From a checkpoint of a small transformer trained on Wikipedia: width 192.
Each number is 128 + 24 x the weight over the matrix's rms, rounded and kept within 0 to 255. Layers, rows and columns count from 0.

# layer 7 MLP down (transposed), 768x192, rms 0.0557, rows 440-492, columns 128-191
[[180 129 116 146 105 119  99 109 130 141 127 136 145 140 157 101 128 136 122 121 115 121 130 127 152  94 117 131 131 119 128 153 115 103 124 124 102 114 148 112 142 118 145 141 143 145 105 114  98 136 132 143 135 134 175 123 112 125 129 128 102 124 162 132]
 [162 132 124 149 103  96 160  91 105 109 135 126 100 146 135 132 106 126 117 111 178 157  99 121 155 135  97 114 124 110 114 139 146 114 137 110 121 131 153 132 122 109 130 163 164 126 124 149 131 119 158 130 120 129 155 126 130 150 103  98 167 162 119 160]
 [116 152  34 141 140 155 158 130 128 112 149 130  42 129  98 118 173  98 127 114  98  94  89 111  70 138 142 148 113 134 133 102 111 120  84 114 166 122 139 142 112 192  87 119  99 116 113 126 116  97 130 187 116 152 177  90 112 110 142 142 107 155 136 107]
 [120 166 110 116 133 112 130 116 114 159 126 153 117 120 151 159 134 123 162 153 137  48  95  91 106 124 130 108 100  86 156 135  92 167 102 123 124 133 169 147 141 157  80 116 130 109 124 122 104 167 140 121 171 137 151 102 145 147 147 161  76 106 114 158]
 [127 133 130  89 159 125 136 132 133 124 103  83 137 139 130 175 125 115  85 139 111 127 127 153 133 137 140 102 180 130 109 114 119 115 147  79 143 107 127 101 104 128 134 115 112 130 121 127 154 142 121 153 158 147 125 165 177 105 107 102 128 131 116 152]
 [156 138 134 163 169 103  74 119 100 151 155 151 145  89 169 174 135 101 117 138 111 158 137 128 131 145 148  79 118 105 150 146  81 113  98  86 106 131  88 125 171 155  65 127 118 136 104 125 142 137 116 175 107 175  97 138 100 105 128  88 117 127 108 121]
 [143 151 139 158 129 160 114 140 121 139 119 129 141 136 118 122 135 128 124 132 123 144 145 111 115 111 183 148 153 167 145  97 136 136 104  91 137 115 109 127 164 106 141  98 148  89 115 135  94 133 122 135 106 111 140 125 103 100 125 121 102 137  57 133]
 [149 138 134 120 117 134 137 107 171 179  89 106  91 160 110  71 100  71 103  95 158 143 151 125 137 142 121 147 139 148  91 120 122 154 127 157 112 122 158 119  94 108 135  72 110 137 132 121 110 128 127 184 154 142 104 181 123 122 167 163  70 126  96 121]
 [132 158 142 140 114 143 133 100 114 127 157 136 138 149 117 128 113 118 159 127 107 124 113 106 173 104 118 126  99 195 141 192 131 108 116 136  74 134 179  54 147 152 126 130 122 138 140  89 140  88 136 126 121 125 108 102 149 152  97 120 118 163 174 161]
 [137 126 104  82 113 121 136 130 135 166 129 132  69 117 160 136 103 122 137 104 136 181 100 164 116 122 127 158 114 104 114 156 103 139 137 114 138 151 134 125 138 148 146 118 107  87 136 121 104 142 127 121 144 138 125 112 122 136 103 108 145 159 130 145]
 [118 130  99 148 116 131 139 135 111 124 147 144 108 125 150 103 110 116 135 114 139 116 101 146 179 128  90 108 149  87 144  99 121 137 115 138 114 116  87  92 137 116 115 138 133 140 167 128 134  97 102 121  80 163  93 131 124 125 150 120 146 175 134 148]
 [118 138  98 124 158 138 179 133  94 102 156  85 134 131 125 177 112 142 115 137 105 148 119  99 120 147 149 123 123 152 140  95 179 122 117 166 124  81 123 144  94 121 143 145 113 102 144 120 119 127  95  93 102 196 113 138 103  87 142 147 140 112  74  99]
 [155 124 126 141 157 129 113 120 132 119 135 133 191 110  95 119 100 182 133 151 129 126 111 139 116 143 175 104 109 103 107 131 132  72 160  84 112 122 155 130 125 138 105  91 116 141 110  90 130 133 147 126 112 114 139 169 169 120 140 102 139 157  74 124]
 [109 162 101 175 128 135 146 117 144 151 137  99 119 166 141 122  81 119 185  86  89  98 139 126 126 145 114 171 122 119 149 115 144 143 107 153 110 108 113  78  79 108 137 130 101 141  91 166 135  86 115 163 153 131 121 145 182 135 135 150 132 109 143 162]
 [128 137 156 136 154 130 111 107 117 107 116 114 125 140 128 136 110 116 105 122 128 121 107 132 136 141 109 112 125 110 110 107 146  82 165 162 117 112 134 136  89 122 130 100 131 153 138 113 128 124 170  94 129 156 140 124 130 122 120 111 133 117 127 129]
 [186 143 131 107  71 135 148  92 153 125 122 158 113 156 180 174  70 143 118  86 134 131 167 149  83 155 191 115 131  61 147 105  60 124 150 152 126 118 154 153 152 165 135  78  90 132 149 115 130  68 135 172 106 124 101 103 117 156 117 135 112 118  97 160]
 [145 127 123 126 113 151 138 151 153 113 134 114 125 178 131 170 136 119 167  93 128 120 112 120 102 133  95 142 129 142 122  60 117 117  66 119 131 140 122 123 109 152 119 169 104 143  96  80 153  97 125 105 118 139 108  72 115 110  81 118 145 105  88 157]
 [119 143 114 143 143 138 144 125  82 162 148 176 101 146 132 143 140 135 143 113 136 117 145 106 159 164 138 128  90 112 104 146 136 111 105 155 139 130 144 124 150 140 153 140 133 118 139 108  96 115 109  93 171 117 161 131 114 122 125  64 105 115 101 149]
 [142 152  82  82 154 128 138 111 130 112 120 115 133 163 103 123 122 113  87 173 145 138  91 143 160 119  97 131 156 149 112  94 134 111 104 114 159 140 142 151  98 109 103 139 118 129 135 144 145 143 114 136 165  76 123 137 160 132 116 106 111 158 120 156]
 [130 123 103 116  91 108 190  99 112 124 118 150 132 102 147 128 146 155  98 140 133 135 208 147 179 153  83 115 124 141 138 121 132 139 131  93  92 119  58 124 106 153 129 107  92 114 142 162 109 122 139 143 101  82 181 128 142 171  71  89 123 128 132 143]
 [178 169 140 136 115 184 121  80  78 113 164 125 142 176 137 112 117 118 154 120 146 118 132 104  81 133 186 100 124  93 124 180 137 119 130 119  51 145 120 113 135 137 118 130 151 145 133 192 175 116 129 106  87 162 143 150 121 141 124 123 135 170 114 128]
 [115  87 124  87 106 124 144 116 111 123 142 168 138 125 131 147 149 140 126 140 144 120 109 147  62 161  72 158 124 124 122 109 157 149 127 167  99 140 147 134 118  74 166 104 102 162 170 161 135 103 149 105 104 170 154  90 124 141 139 120 106 106 137 155]
 [134 171 108 135 176 117 129 114 145 100 161 119 123 132 125 117 104 122  81 120  83 177 119 101 147 205 132 155 125 128 128 121 132  94  84  85  79 106 175 144 144 118 145 138 150 109 134 134 139 161 157 140 104 150 114 119 169  75 114 188 109 132 137 125]
 [153 126 107 130 143 153  93 139 143 130 108  90 145  75 155 185 129 121 114  98 128 155 138 114 175 141  82 137 104 143 139 127 128  80 142 125 132 122 187 135 100 169 136 129 119 110 105 134 133 119 143 146 160 166 137 128 143 118 153 119 126 149 137 135]
 [ 99 101 136 131 142 117 130 120 172  92  74 130 140 113 129 191 147 134  99 131 125  85 136 120 143 138  89 153 138 113  97 131 109 133 136 145 155 126 120 174 138 102 144 122 169 102 146 146 169 125 122 142 138 162 107 124 167 120 121 142 158 139 192 133]
 [144 114  89 104 137  94 167 111 168 144 200 140 104 149 169 114 100 143 144  81 134 158  80 113 154 143 148 117 156 131 128 115 113 148 111 109 111 128 104 125 128 106 158 120 140 134 137 156 134  43 142 128 118 140 126 142 127 156 110 124 135  97 160 106]
 [ 99 138 149 143 132 147 159 107 129  94 114 139 162 134 163 124 139 113 118 120 101 133 134 122 153 157 122 125  97 114 108 139 127 102 130 148  73  76 137 150 137 125 125 134 140 149 143 140 108 116 158 158  98 150 131 100 128 120 139  95  89 101 153 185]
 [166 190 137 130 135 132 110 106 132 150  67 153 138  93 143  66 161 192 114 135 128 131 118 166 151 110 121 166 141 159 138 126  88 184 122  83 154 106 124 156 122 150 134 139 144 131 107 164 140 119 108 111 124 154 138 109 101 132 133 110  80  89 122 135]
 [119 135 155 100 127 130  74 143 127 161 118 125 139 139  92 200  92 137 112 154 118 121 108  91 115 148 149 132 152  88 162 114  70  96 123 140 129 106 139 170 152 146 136 149 120 124 137 134 126 175 145 115 148 137 123 154 110 133 145 110  99  73 142 145]
 [179 123 165 150 168 110 143 117 135 103 166 117 140 118 166 111 141 101 145 121  96  99 149 122 172 131  99 138 137  76 116  94 164  92 144 129 142 140  93 165 108 128 105 133 154 113 123 132 128 115 137 151 108 148 120 126 133 161 176 162 138 109 141 144]
 [144 136 142 104 113 138 131  88 155 125 119 105 123 159  98 143 125 123 115  87 118 125 106  84 107  96 118 112 126 110 126 127 148 148 166 141 131 147 128 152  93 101 118 142 133 126 129 129 141 162 125 133 145 145 125 153 172 123 136 109 145 116  97 160]
 [115 113 105 153 127 114 151 135 138 166 154 105 146 125 164 106  92 108  99  72 142  90 125 112 125 110 104  97 134 162 130 110 104 128 109 151 176 125 122 148 101 165 100  84 127 141 158 119 132 123 101 138  93 118 141 148 128 105 145 130 149 149 136 133]
 [ 99 106 120 131 192 111 131 160 121 137  84 142 143 139 124 143 128 128 119 141  99  99 113 145 122 142 160 104  88 140 138 129 142  74  94 135 105 125 154 120  71 125 102 109 130  51 145 121 125 139 152 141 130  80 120 168 162  99 108 145 166 100 153 140]
 [ 92 142 114 133 111 132 135 129 149 160  91 124  98  73 152 141 111 118 115 152 117 129 141 122 120 109  99 116 104 108  99 131 127 141 131 119 184 150 129 132 113 109 127 130  91 138 169 145 118 137 120 139 140 114 152 129 134 163 165 172  97 140 123 117]
 [124 123 124 118 136 146 160 124 109 126 116 138 119 147 140 151 136 116 105 102 134 127 141 129 112 128 126 116 108 102 147 120 132 107 149 129 119 128 143 137  93 123 109 106 118 127 107 108 117 151 117 133 133 130 126 156 141 136 151 105 146 118 157 173]
 [108 120 120 147 106 111 106 127 160  65 145 102  88 148  89  99 119 109  94 147 147 112 136  94 103 128  69 141 105 128 158 105  53 165 128 134 126 138 114  92  95 145 146  92 146 143 112 191 157 124 114 175 130 112 163  83 111  88 143 160  91 152 132  96]
 [123 151 141 163 125  95 132 139 127 158 118 116 104 107 196 129 130 173  78 123 111 129 132 156 101 127 128 100 132  90 100 163 187  92 142 104  90 139 138 132 125 116 138 138 109 140 161 128 108 101 153 123 113 126 120 133 117 119 137 121 117 129 151 129]
 [133 122 134 142 136 130  78  91 148 142 103 111 142 107 145 114 123 144 143 139 117  87  99 113  98 103 104 143 103 119 142 116 119 125 164  98 126 150 162 106 104 148 131 154 174 103 114 130 154 176 117  91 111  84 120 147  82 114 117 130 139 128 129 159]
 [117 114 112 166 117 105 114  82 139 149 120 142 130 117 141 154 132 109 108 111 145 118 185 103 131 137 187  79 131 157 103 127 131 131 126 140 114 100 127  62 126 134 133 118 118 106  98 191  77 144 130 152  91 157 125 143  95 113 134 150 146 105 151  94]
 [169 114 125 116 145 181  93 114  76 149 187 125 151 103 124 144 138 130 106  83 125 156 127 126 113 165 124 118 127 159  97 116  78 120 108 163 143 140 145  72 141 134 160 171 138 151 150 144 129 107 120  69 140 132 120 129  98 116 160 166 112 131  86 116]
 [141 114 134 154 119 151 136 126 126 154 137 142  92 104 128 133 130  94 135 158 105 110 129  93 160 149 113 128 125 129 115 102 148 133 118 122 117  86 142 135  93 113 112  86 112 139 183  80  91 131 111 113 137 139 100  99 140 104 129 118 125 145 111 140]
 [148 118 117 108 156  97  75 165 106 104 138 134 153  92 161 153 127 154 135 128 153 123 128  96 145  98 110  94 130 148 127 121 150 159 112 136 117 132 117 115 160  94 149 135  99 132 135 132 172  92 153 156  95 153 142  90 109 106 117 126 136 171 141 125]
 [101  99 133  96 118 112 118 145 121  91 138 102 128 116 122 153 122 114 107 112 104 146 111 138  94 141 133 146 123 115 130  76 106 113 139 140 129 132  99 126 134 125 125 136 164 103 122 141 126 143 149 137 145 171 134 112 107  80 120 122 104 161 123 155]
 [ 77 156 101 154 166 135 145 179 101 145 174 136 140 149 141 127  81  73 106 118 110 112 129  90  90 111 122 129 114  74  96 102 139 146 161 111 127 121 159  62 178 127 116 113 133 123 129 117 148 130 122 205  77 167 135 137 152 159 174 144 164 144 132 136]
 [138 137 124 114 118 132 132 115 120 149 151 187 132 133 171 135 121 170 150 170  69 193 157  83  61 129 100 172 144 106  98 126 158 105 154 184 108 141 148 150 161 180 175 132 136 126 118 140 115 136 101 125 165 149 133 122 103 117 150 130  98 111 105 150]
 [110 131 171 159 128 130 156 125 121 182  93 138 163  86 185 176 153 109 127 147 118  66 116  97 138 147 113 155 141 143 112 110 115 113 115 151 109 112 160 125 121 117  97  91 110 145 143  89 122 148 114  92  86 154 136 152 112  89 121 121  99 146 130 111]
 [156 116 135 191  93 104 139 117 154 129 138 124 124 139 129 130 157 131 172 165 128 163 172 135  86 132 177 135 109  89 161 122 168 150  90 113 115  99 126  86 121 124 165 104  98 102 111 146 158 140 164 175 138 110 118 117 125 117 167 147 116  92 120 139]
 [136 159 120  94 134 122 125  93 172  86 105 137 166 112 103 115 110 129 148 155 135 145 133 152 131  98  98 126 126  92 120 131 125 132  81 126 129 105 181  88 139 110 136 117 123 195 147 105 127  94 120  96 162 164 113 130 119 168 134 116 154  84 111  85]
 [165 133  88 144 129 155 137 152 162  77 107 135 120 112 129  98 133  89 140 126 133 113 149 133  97  89 144 150 116 127 111 165 114 152 145 119 182 165 133 110 108 117 131 165  96 111 153 141 114 148 150  82 135 132  73  82 126  98 124 125 102 145 128 108]
 [101 123 167 122  65 154 158 134 107 134 116 149 102 122 126 122 125 162 131 101 153 121 142 138 142 109 107 153 135 127 107 108 161 141 114 163 124 134 141 144 146 132 115 155 143 141 115 123 107 128 107 132 126 131  87 114 119 143 108 144 138 115 152 136]
 [ 83 129 146 124 109 148  93 142 141 161 135 144 137 162 117 162 140 139 157 131 114 166 143 131 134 133 101 137 103 176 186 150 157 100 142 111 158  74  90 120 151 144  88 193 143  98 145 143 146 121 131 144 130  84 116 127  92 135 130 132 128 148 128 126]
 [118 103  77 114 132  95 121 146 145 155 154 119 156 140 110 141 137 137  96 152 159 124 116 119  91 126 119 117 125 159  95 112  96 106 142 120 144 147 141 130 129 146  75 113 106 143 149 100 157 180 159 129 109 124 145 165 134 134 138 194  97 124 168 137]
 [116 141 139 147 126 130 116 136 170 121 149 116 136 165 145 140 124 152  99 133 102 115 136 129 125 109  92 133 155 119 103  92 139 129 116 119 137 136 137 150 148 132 101 114  98 153 116 131 139 134 141 124 167 153 135 139 121 134 127 121 133 103 127 127]]
# layer 7 MLP up, 768x192, rms 0.113, rows 441-492, columns 128-191
[[125 104 130 148 157 141 132 139 126  92 151 126 118 111 117  72 157 124 145  95 116 105 176 102 105  95 111 123 129 126 125 123 129 115 127 147 138 159  84 140  92 160  99 147 135 160 154 138 130 143 114  83 188  66  97 110 102  96 129 121 163 105  86 139]
 [118 120  73 108 145 181 141 151 149  80 112 125  52 147 107 137 134 123 183 146 109 138 110 152  55  98 119 148 113 140 160 146 104 159 129 110 175  93 151 189  90 127 111  89 136 158 178 149  67  73 122 106 121 129 160 116 132 118 115 160 132 174 113 137]
 [114 114 130 127 114  88 100 153 100  86 168 100 177 120 164 133 138 129 126 151 156 125  79 164 137 122 143 122  90 119 166 123 115 118 131 140 102 121  91 138 127 158 150 107 156 133 120 135 124 168 139 125 125 125 107 113 130 137 103 124 121 136 172 129]
 [122 131 122  86 145 160 170 137 114 106 161  69 172 104 142 170 112  84 134 111 103 108 129 123 106 144 124 125 121 106 159 125  81 143 165 160  92 104  85 148 105 130 129 125 116 171 126 113 114 112  74 142 106  59 107 107 126  72 103 122 152  91 117 115]
 [144 115 139 134 140 115 110 119 135 102 145 156 170 153 131 118  95 108 119 180  98 134  85 125  63 132 107 138 131 103 123 177 163 123 141 142 136 151 164  75 101  85 130 127 139 111 150 167 130  85 180 111  94 113 124 126 118 105 135 133 139 124 105 124]
 [144 135 140 107 127 129 117 117 158  96 121 123  79 116 125 122 135 123 129 142 108 142  94 128  95 142  95 108 129 127  90 168  98 112 164 172 124 115 136 164 139 176 128 108  89 106 121 162 131 127 114 119 123 149 112 150 110 116 136  67 148 134 120 137]
 [164 137 166 142 129 142 120  83 144 120  96 113 144 134 117 105 150 140 141 113 146 139 108 141 112  82 117 140 123 144 140 166 140 123  83 125 111 137 146  61 178 107 157 122 163 154 156 151 123 117 104  63 147 140 114 106 112 101 149 128 132 116 129  87]
 [145 133 162  84  90 130 130 136 128  80 175 123 111 140 137 144 106 112  90 109 139 120 121 163 107 139 118 174 136 137  83  92 101 163 129 101 147  90  99 125 159 131 108 148 112 109 181 145  90 128 103 112  93 101 112 100 162 165 107 114 131 111 123  86]
 [121 133 142 163  91 133 137 113 133  76 120 129 126 170 105  90 133 107 145 117 128 109  91 121 107 121 158 108 127 133 129 135 189 100 146 131 111 109 126 128 129 142 127 135 153 125 164 107 158 133 135 144 133  98 112 148 149 132 164 163 120 104 134 164]
 [158 141 143 103 122 144 109 159 142 164 156 137 155  96 121  99 111 127 107 149 121 140 137 134  84 124 145 122 102 154 122 157 145 116 136 123 142 107 158 139 135 136 139 100 123 119 108 141 103 141 144 137 167  87 155 111 124 153 105 135 127  43 127 113]
 [159 146 156 124 141 168 138 152  99 120 152  99 127 100  99 111  96 117 111 131 121 116 178 103 109 132 123 166 111 183 153 128 144 125 139 117 139 114 188  99 110 170 142 162 153 151 138  95 113 126 132  79 158 150 136 127 151 131 115 153 103  90 117  83]
 [185 159 134 114 137 144 102 154 123 105 140 114  77 151 153 119 137 113 129 136 153 104 104  81 136 161 117 107 161  88 129 103 115 123 141 150 180 100 100 145  97 102  89 108 145 144  97 101 125 158 124 161 154 145 160 119 126 102  99 113 156 150 121 143]
 [ 97  88 109 107 124 122 108 150  80 105 117 127 147 110 158 149 154 113  83 173  75 163 126 168  99 131 152 181 116 113 111  71 118 129 163 135 136 125 104 111 108  96 158 131 160 124 156 101  99 143  82 120 131 159  68 122 137 115 127 120 139 137  95 103]
 [127 129 105 115 100 127 133 127 132 132 122 121 139 114 121 115 167 134 142 132 119 161 126 127 146 107 134 102 165 105 159 126 142 173 122 160 122 145 107 143 138 143 114 127 128  84  95  88 156 108 102 123 131 110 115 145 100 130 161 145 142 140 116 146]
 [107 101  65 154 118 165 131 128 127 144  89 114  81 154 111 140 139 114 130 128  88 148 125 162  54 133 145  78  85 125 101 129 116 129 134 163 146 142 156 185  88 142  66 115 109 127 120  97 174  81 123 136  75 147 119 137 138 123 172 164 113 116 144 108]
 [127 106 124  89 101 155 115 105 165  88  82 125 125 147 142 156 126 104 130 151 108 173 171 131 121  97 152  93 149 116 150 121 116 149  95 119 124 131 114 150 104 153  97 165 108 181 118 147 124 122 123 138 162 133 134 143 142 152  84  78 111 128 142 101]
 [139 134 124 105 137  84 122 160  78 101 107  63 112 153 147 136 164 124 139 140 111 150 156 142 129 115 127 129 130 147 141 126 113 129 138 124 175 112 168 120 104 109 125 132 126 144 107 114 124 137 103 148 156 108 116 114 143 150 163 102 143 140 153 150]
 [165 139 114 100 142 110 123 119 117 120  93 106  83 128 121 144 149 147  96 124 122 125 102 138 155 119 122 136 127 101 136 173 105 135 141 157 181 113 135 125 160  94 145 184 162 146 102 132 114 115 126 154 125 100  82 168  85 168 123 149  95 105 106 131]
 [159 123 123 168 122  90 123 119 166 119 135  89  99  94 152 149 150 143 146 145 176 156 106  86 109 129 113 166 127 157 122 124 147  95 148 118 147 123 109 146 128 124 106 122 144 202 145 146 139 156 164 130  90  99 121 122 126 116 125 104  68 152 160 142]
 [123 132 137 125 138 160 127 105 134 117 135 154 157 122 158  90 117 136 107 113 135 170 161 118 141 148 142 104  98 101 156 143 101 105  79 141 127  95 144 157 144 146 128 101 127 181 174 138 142 135 148 123 113 128 111 143  89  94 153 125 143 158 118 117]
 [128  92 104 147 125 139 141 138  75 135 148  65 129 133 191 141 144 170  90 123 117 130 155 109  93 107 118 169 132 144  91  97 178 145 107 159 139  85 147 119 112  94 169  87  96  71 118 129 129 125  69 146  96 138 159  90 101 105 108 131  99 148 147 130]
 [108  66 133 146 116 133 153 121 133  95 120 157 127 135  87  97 164  75 180 127 187 165 136 134 170 142 157 158 107 152 149  82 124  95 154 127 143 127  80 153 129  89 101 131 111 106 122 140 130 146 102 114 121 124  95 162 100 135 123 161 146 110 144 138]
 [139 173 130 121 107 136 121 150 111 116 116 102  84 138 114 159 116 147 112 106 141 122 166 153 108 129 150 156 127 153 174 124 127 121 133 158 111 113 100 133  91 125 152 128 127 116 150 132 140 141 132 104 149 138 125 119 152 148  87 193 122 125 147 131]
 [138  89 160  81 145 119 116 160  97 108 152 134 171  90  87 153 113 123 131 126 102  81  59  95 109  96 102 126 150 140 105 130 168 144 120 110 137  86  75 122 135 134 139 166 118 101 101 140 136 184 137 141 149 152 166 141 118 122  99 107 120 142 154  99]
 [140 123 130 130 116 137 149 118 106 111 150 127 134 115 151 105 117 104 137 134 125 161 118 116 125 112 134 119 111 131 150 197 117 155 136 123 134 174 111 116 110 156 127 130 106 117 112  83 156 134  74 106 135 117 128 171  84 114 113 156 109 136 153 144]
 [128 127 117 133 134 114 127 126 125 116 116 106 161 124 135 150 131 115  96 138 143 116 108 111 119 129 168 129 133 163 126 114 119 101 111 125 154 141 130 131 120 100 131 124 121 112 172 109 143 142 127 101 147 149 125 166 106 125 167 131 137 111 141 151]
 [144 126 167 108 154 100  97 164 115 148 103 128 102 135 134 172 175 118  77 133 145 167  90 142  99 109 150 119 156 110 119  99 152 136  85 111 156  93 105 149 124 137 131  94  86 162 144 151 114 167 111 181 129 152  92 159 118 153 112 101 163  69 126 110]
 [116 171  92 139 131 116 123 126 111 158 159 145 174 125 115 109 143 104 137 132  98 136 184 140  74 131 128 165 111 105  98 120 137 132 106 138 143  86 109 115 109 114 109 117 102 146 183 107 121 121 125 146 102 128 122 111 108 161 108 151 141 128 102 128]
 [148 161  85 138 136  98 131 148 139 149 117 131 139 149  97 123 161 127 118 120 179 149 121 167 125 109 156 148 154  79 155 107 155  96 150  89 121 114 171 105 126 145 148 142  97 153 146 101 157 100 141  94 173 132 115 164 129 140  87 105 142 124 106 143]
 [130 179 122 125 157 121 130 119 110 129 135 133 128 108 137 118 151  87 137 164 137 137 145 172 166 126 120 156 132 144 136 132 131  85 136 159 138 136 128 115  96 104  98 121 141 144 139 160 107 111 158 155  96 139 129 134 140 136 109  97  98 145 146  96]
 [136 172 114 111 146 127 137 126  87 148  94 119 148 109 138 135 139 178 125 150 131 120 140 118  83  73  84 122  85 148 105 128 149 127 168  94 114 170 159 168 133 102 121 104 140 162 119  67 130 139 135 129 126 141 101 122 157  91 126 103 127 158 144 131]
 [170 120 100 144 135 170 138 155 135 157 123 141 141 155 106 120 168 107 148 181 184 164 116 162 107 133  89 182 133 138 127 124 160  97 167 100 124 131 115 161 118 106 140  94  90 118 117 108 105 146 171  91  98 116 129 138 144 140 139 159 136 145 128 171]
 [163 124 167 140 130 156 126 162  83 108 132 110 162 150 110  85 171 126 138 114 144 143 120 133 148 148 132 165 123 146 171 137 122 123 125 148 110  97 131 123 143 147 160 135 102 141 113 129 126 125 158 120 119 151 144 156 123 149 117  92 157 124 130 105]
 [129 127 128 130 105 132 128 132 144 136 105 138 180 125 122 126  95 136 124 161 128 160  77 136 115 145 123 134 142 142 132 141 138 157 121 139 103 133 125 114 118 125 123 130 107 126 137 141 126 111  99 153 117 132 156 119 119 133 132 133 111 128 122  78]
 [130  84 153  96 102 135 158 146 137  94 188 163 132 128 122 141  84 101 186 129 121 116 126 130 129 112 132 156 109 100 126  99 122 129 162 151 121 101 140 107 129 116 170  86 175 123 116 121  95 121 162 159 108 135 150 109  94  83 140 135 131 137 159 140]
 [113  82 130 103 116 135 141 141 136 137 103 127  89 134 154 147 110 101 157 117 142 120 103 120 136 123 108 117 165 111 166 113  87 119 117 160 118  92 124 106 123 106 204 139  70 135 104 121  66 123 120 137 131 136 134 127  82 158  94 153 157 103 101 132]
 [151 115 134 130 108 129  98 113  95 151 140 140 101 121 115 126 145  97 100 140  89 154  98 163 116 141 139 137 118 151 115 103 115 103  82 146 141 121 146  97 130 101 109 105  40 144 129 115 103 114 136  87 111 159 133  69 131 128  98 137 118 146 154 126]
 [103 130 184 107 110  97 152 175 102 154 130 138 115 101 111 142 143 143  68 123 183 129 166 122 118 167 165  76  92 180 163 161 134 114 103 131 114  88 111 106 135 122 107  77 129 147 133 179 135 143  99 121  87 138 113 132 109 110 156 130 112 109 192 111]
 [131 131 138 111 166 139 149 108 180 103  97 166 163  95  98 137 107 116 125  84 140 133 111 160 101 125 114 101 177 132 114 108 124 141 135  92 133 116 150 162  96 160 138  66 123  80 111 146 112 107 112 161 169 103 108 112  79 154 143 121 116 128 136 145]
 [113 149 160 117 162  99 141 108 142 102 137 116 139 121 132 158 111 153 125  79 152 141 128 126  97 107 132 131 153 119 147 143 123 122 148 107 146 121 118 146 147 153 116 107 133 123 124 149 138 124 122 135 108 111 154 157 133 126 140 140 177  94 128  86]
 [150 138 152 112 119  99 108 183 125 156 134 138  99 134  99 124 162 135 120 157 169 134 128 106  86 131 113 123 157 131 121 127 166 141 130  95 125 109  93 128  59 156 130 104 143 133 150 169 174 169  89 124 143  99 140 127 134 137  96 176  84 112 150 124]
 [110 152 117 139 113 141 149 156 112 108 140 144 106 155 143  65  97 116 121 110 148 136 186 148 115 110 147 128 114 135 138 182 128 133 145 112 144 125 149 138 111 147 136  94  63 167 136 158 144 132 105 149 117 131 166 168 139 131 138  95 166 101 115 122]
 [116 124  80 140 117 117 149 141 120 161  89 127  94 107  92 110  61 125 148 137 103 149 130  94  97 131 124 110 128 175 115 129 155 159 221 135 186  82 110 157  83 141 123 118  61 163 149 135 118  73  97  93 136 128 137 160 104 112 111 161 137 128 109 117]
 [ 88 128 159 132  69 103 132 150 125 128  91 146  99 161 156 121 107 126 133 127 127 153 112 187 128 139 147 157 121 107 143 118 137 109 172  86 106 119 147 111 138 183  88 153 126 109 137 100 123 131 108  87 155 137 124 139 120 115 105 129  87 145 113 142]
 [122 128 143 109 120 115 157 122  93 114 119 102  86  94 177 138 184 135 141  92 169 146 105 107  79  95 122 140 154 107 101 158 108 126 121 107 185  82 117 113 144 100 156 151 148 109 133 126 102 147 139 167 143 148 101  83  97 143 104 153 172  94 114 131]
 [117 146 141 146 116  84 189 173  91 111 119 111 107 136 145 118 116 110 149 102 143  92 119 131 156 105 136 165 159 170 172 109 122 125 139 133 147 108 146 190 113 152 121 113 164 139 113 138 153 122 108 115 148 133 130 101 128 127 169 110 117 134 142  74]
 [172 131 119 123 140  92 137 130 120 106 126 143 202 104 122 116 161  97 105 127 125 155 132 138 137 102 105 129 141 114 115 162 117 168 124 107 138 141 104 108 174 112 143  94 129 114 104 155 115 128 135 190 143 115 120 113  85 120 108 106 163 148 153 157]
 [152 104 127 111 151 127 110 128 119 149  77 142 150 137 125 130 141 112 161 105 116 128  91 164 141 129 157  97  95 120 130 122 118 137 180  99 123 114  88 141 122 120 117 105 134 136 133 140 112 132 141 119 109 142 123  86 105 127 105 116 115 137 120 115]
 [169 162  83 108 153 137 102 143 187 100 123 130 105 152  98 147 182  76 131 150 100 104 152 110 123 128 103 132 138 121 153 130 133 131  79 158 122  94 150 135 126 138 110 130 101 119 112 191 143 140 165 123 139 112 173 121 134 129 147 108 182  86 131 125]
 [176 119 116 173 125 144 162 127 150  93 176 118 176 111 123 131 132  99 141 155 136 117 167 151 124 126 116 108 157 123 142 149 115 191 137 103 130 134 157 129 162 154 121 111 133 168 141 133 104 168 135 144 100  80 105 115 117  78 125 121 108 145 108 176]
 [136 152 136  69 131 148 112 121 144 119 164 142 111 142 162  70 136 137 134 136 158 112 109 146 120 106 118 131 120 167 150 116 119 135 131 132 133 157 104  83 124  93 127 117 141 120 129 132 129 156  88  85 121 143 157 127  90 143  86 110 138 125 144 113]
 [124 164 142 147 162 100 168 113 128 137 148 151 148 119 119 107 123 121 130  86 126 159 164  94 130 115 122 128 127 140  84 184 138 129 145 102 156 147  98 132 100 159 137 162 124  92 134 145 131 117 135  93 138  96 120 135 137  99 111 149 123 126 101 154]]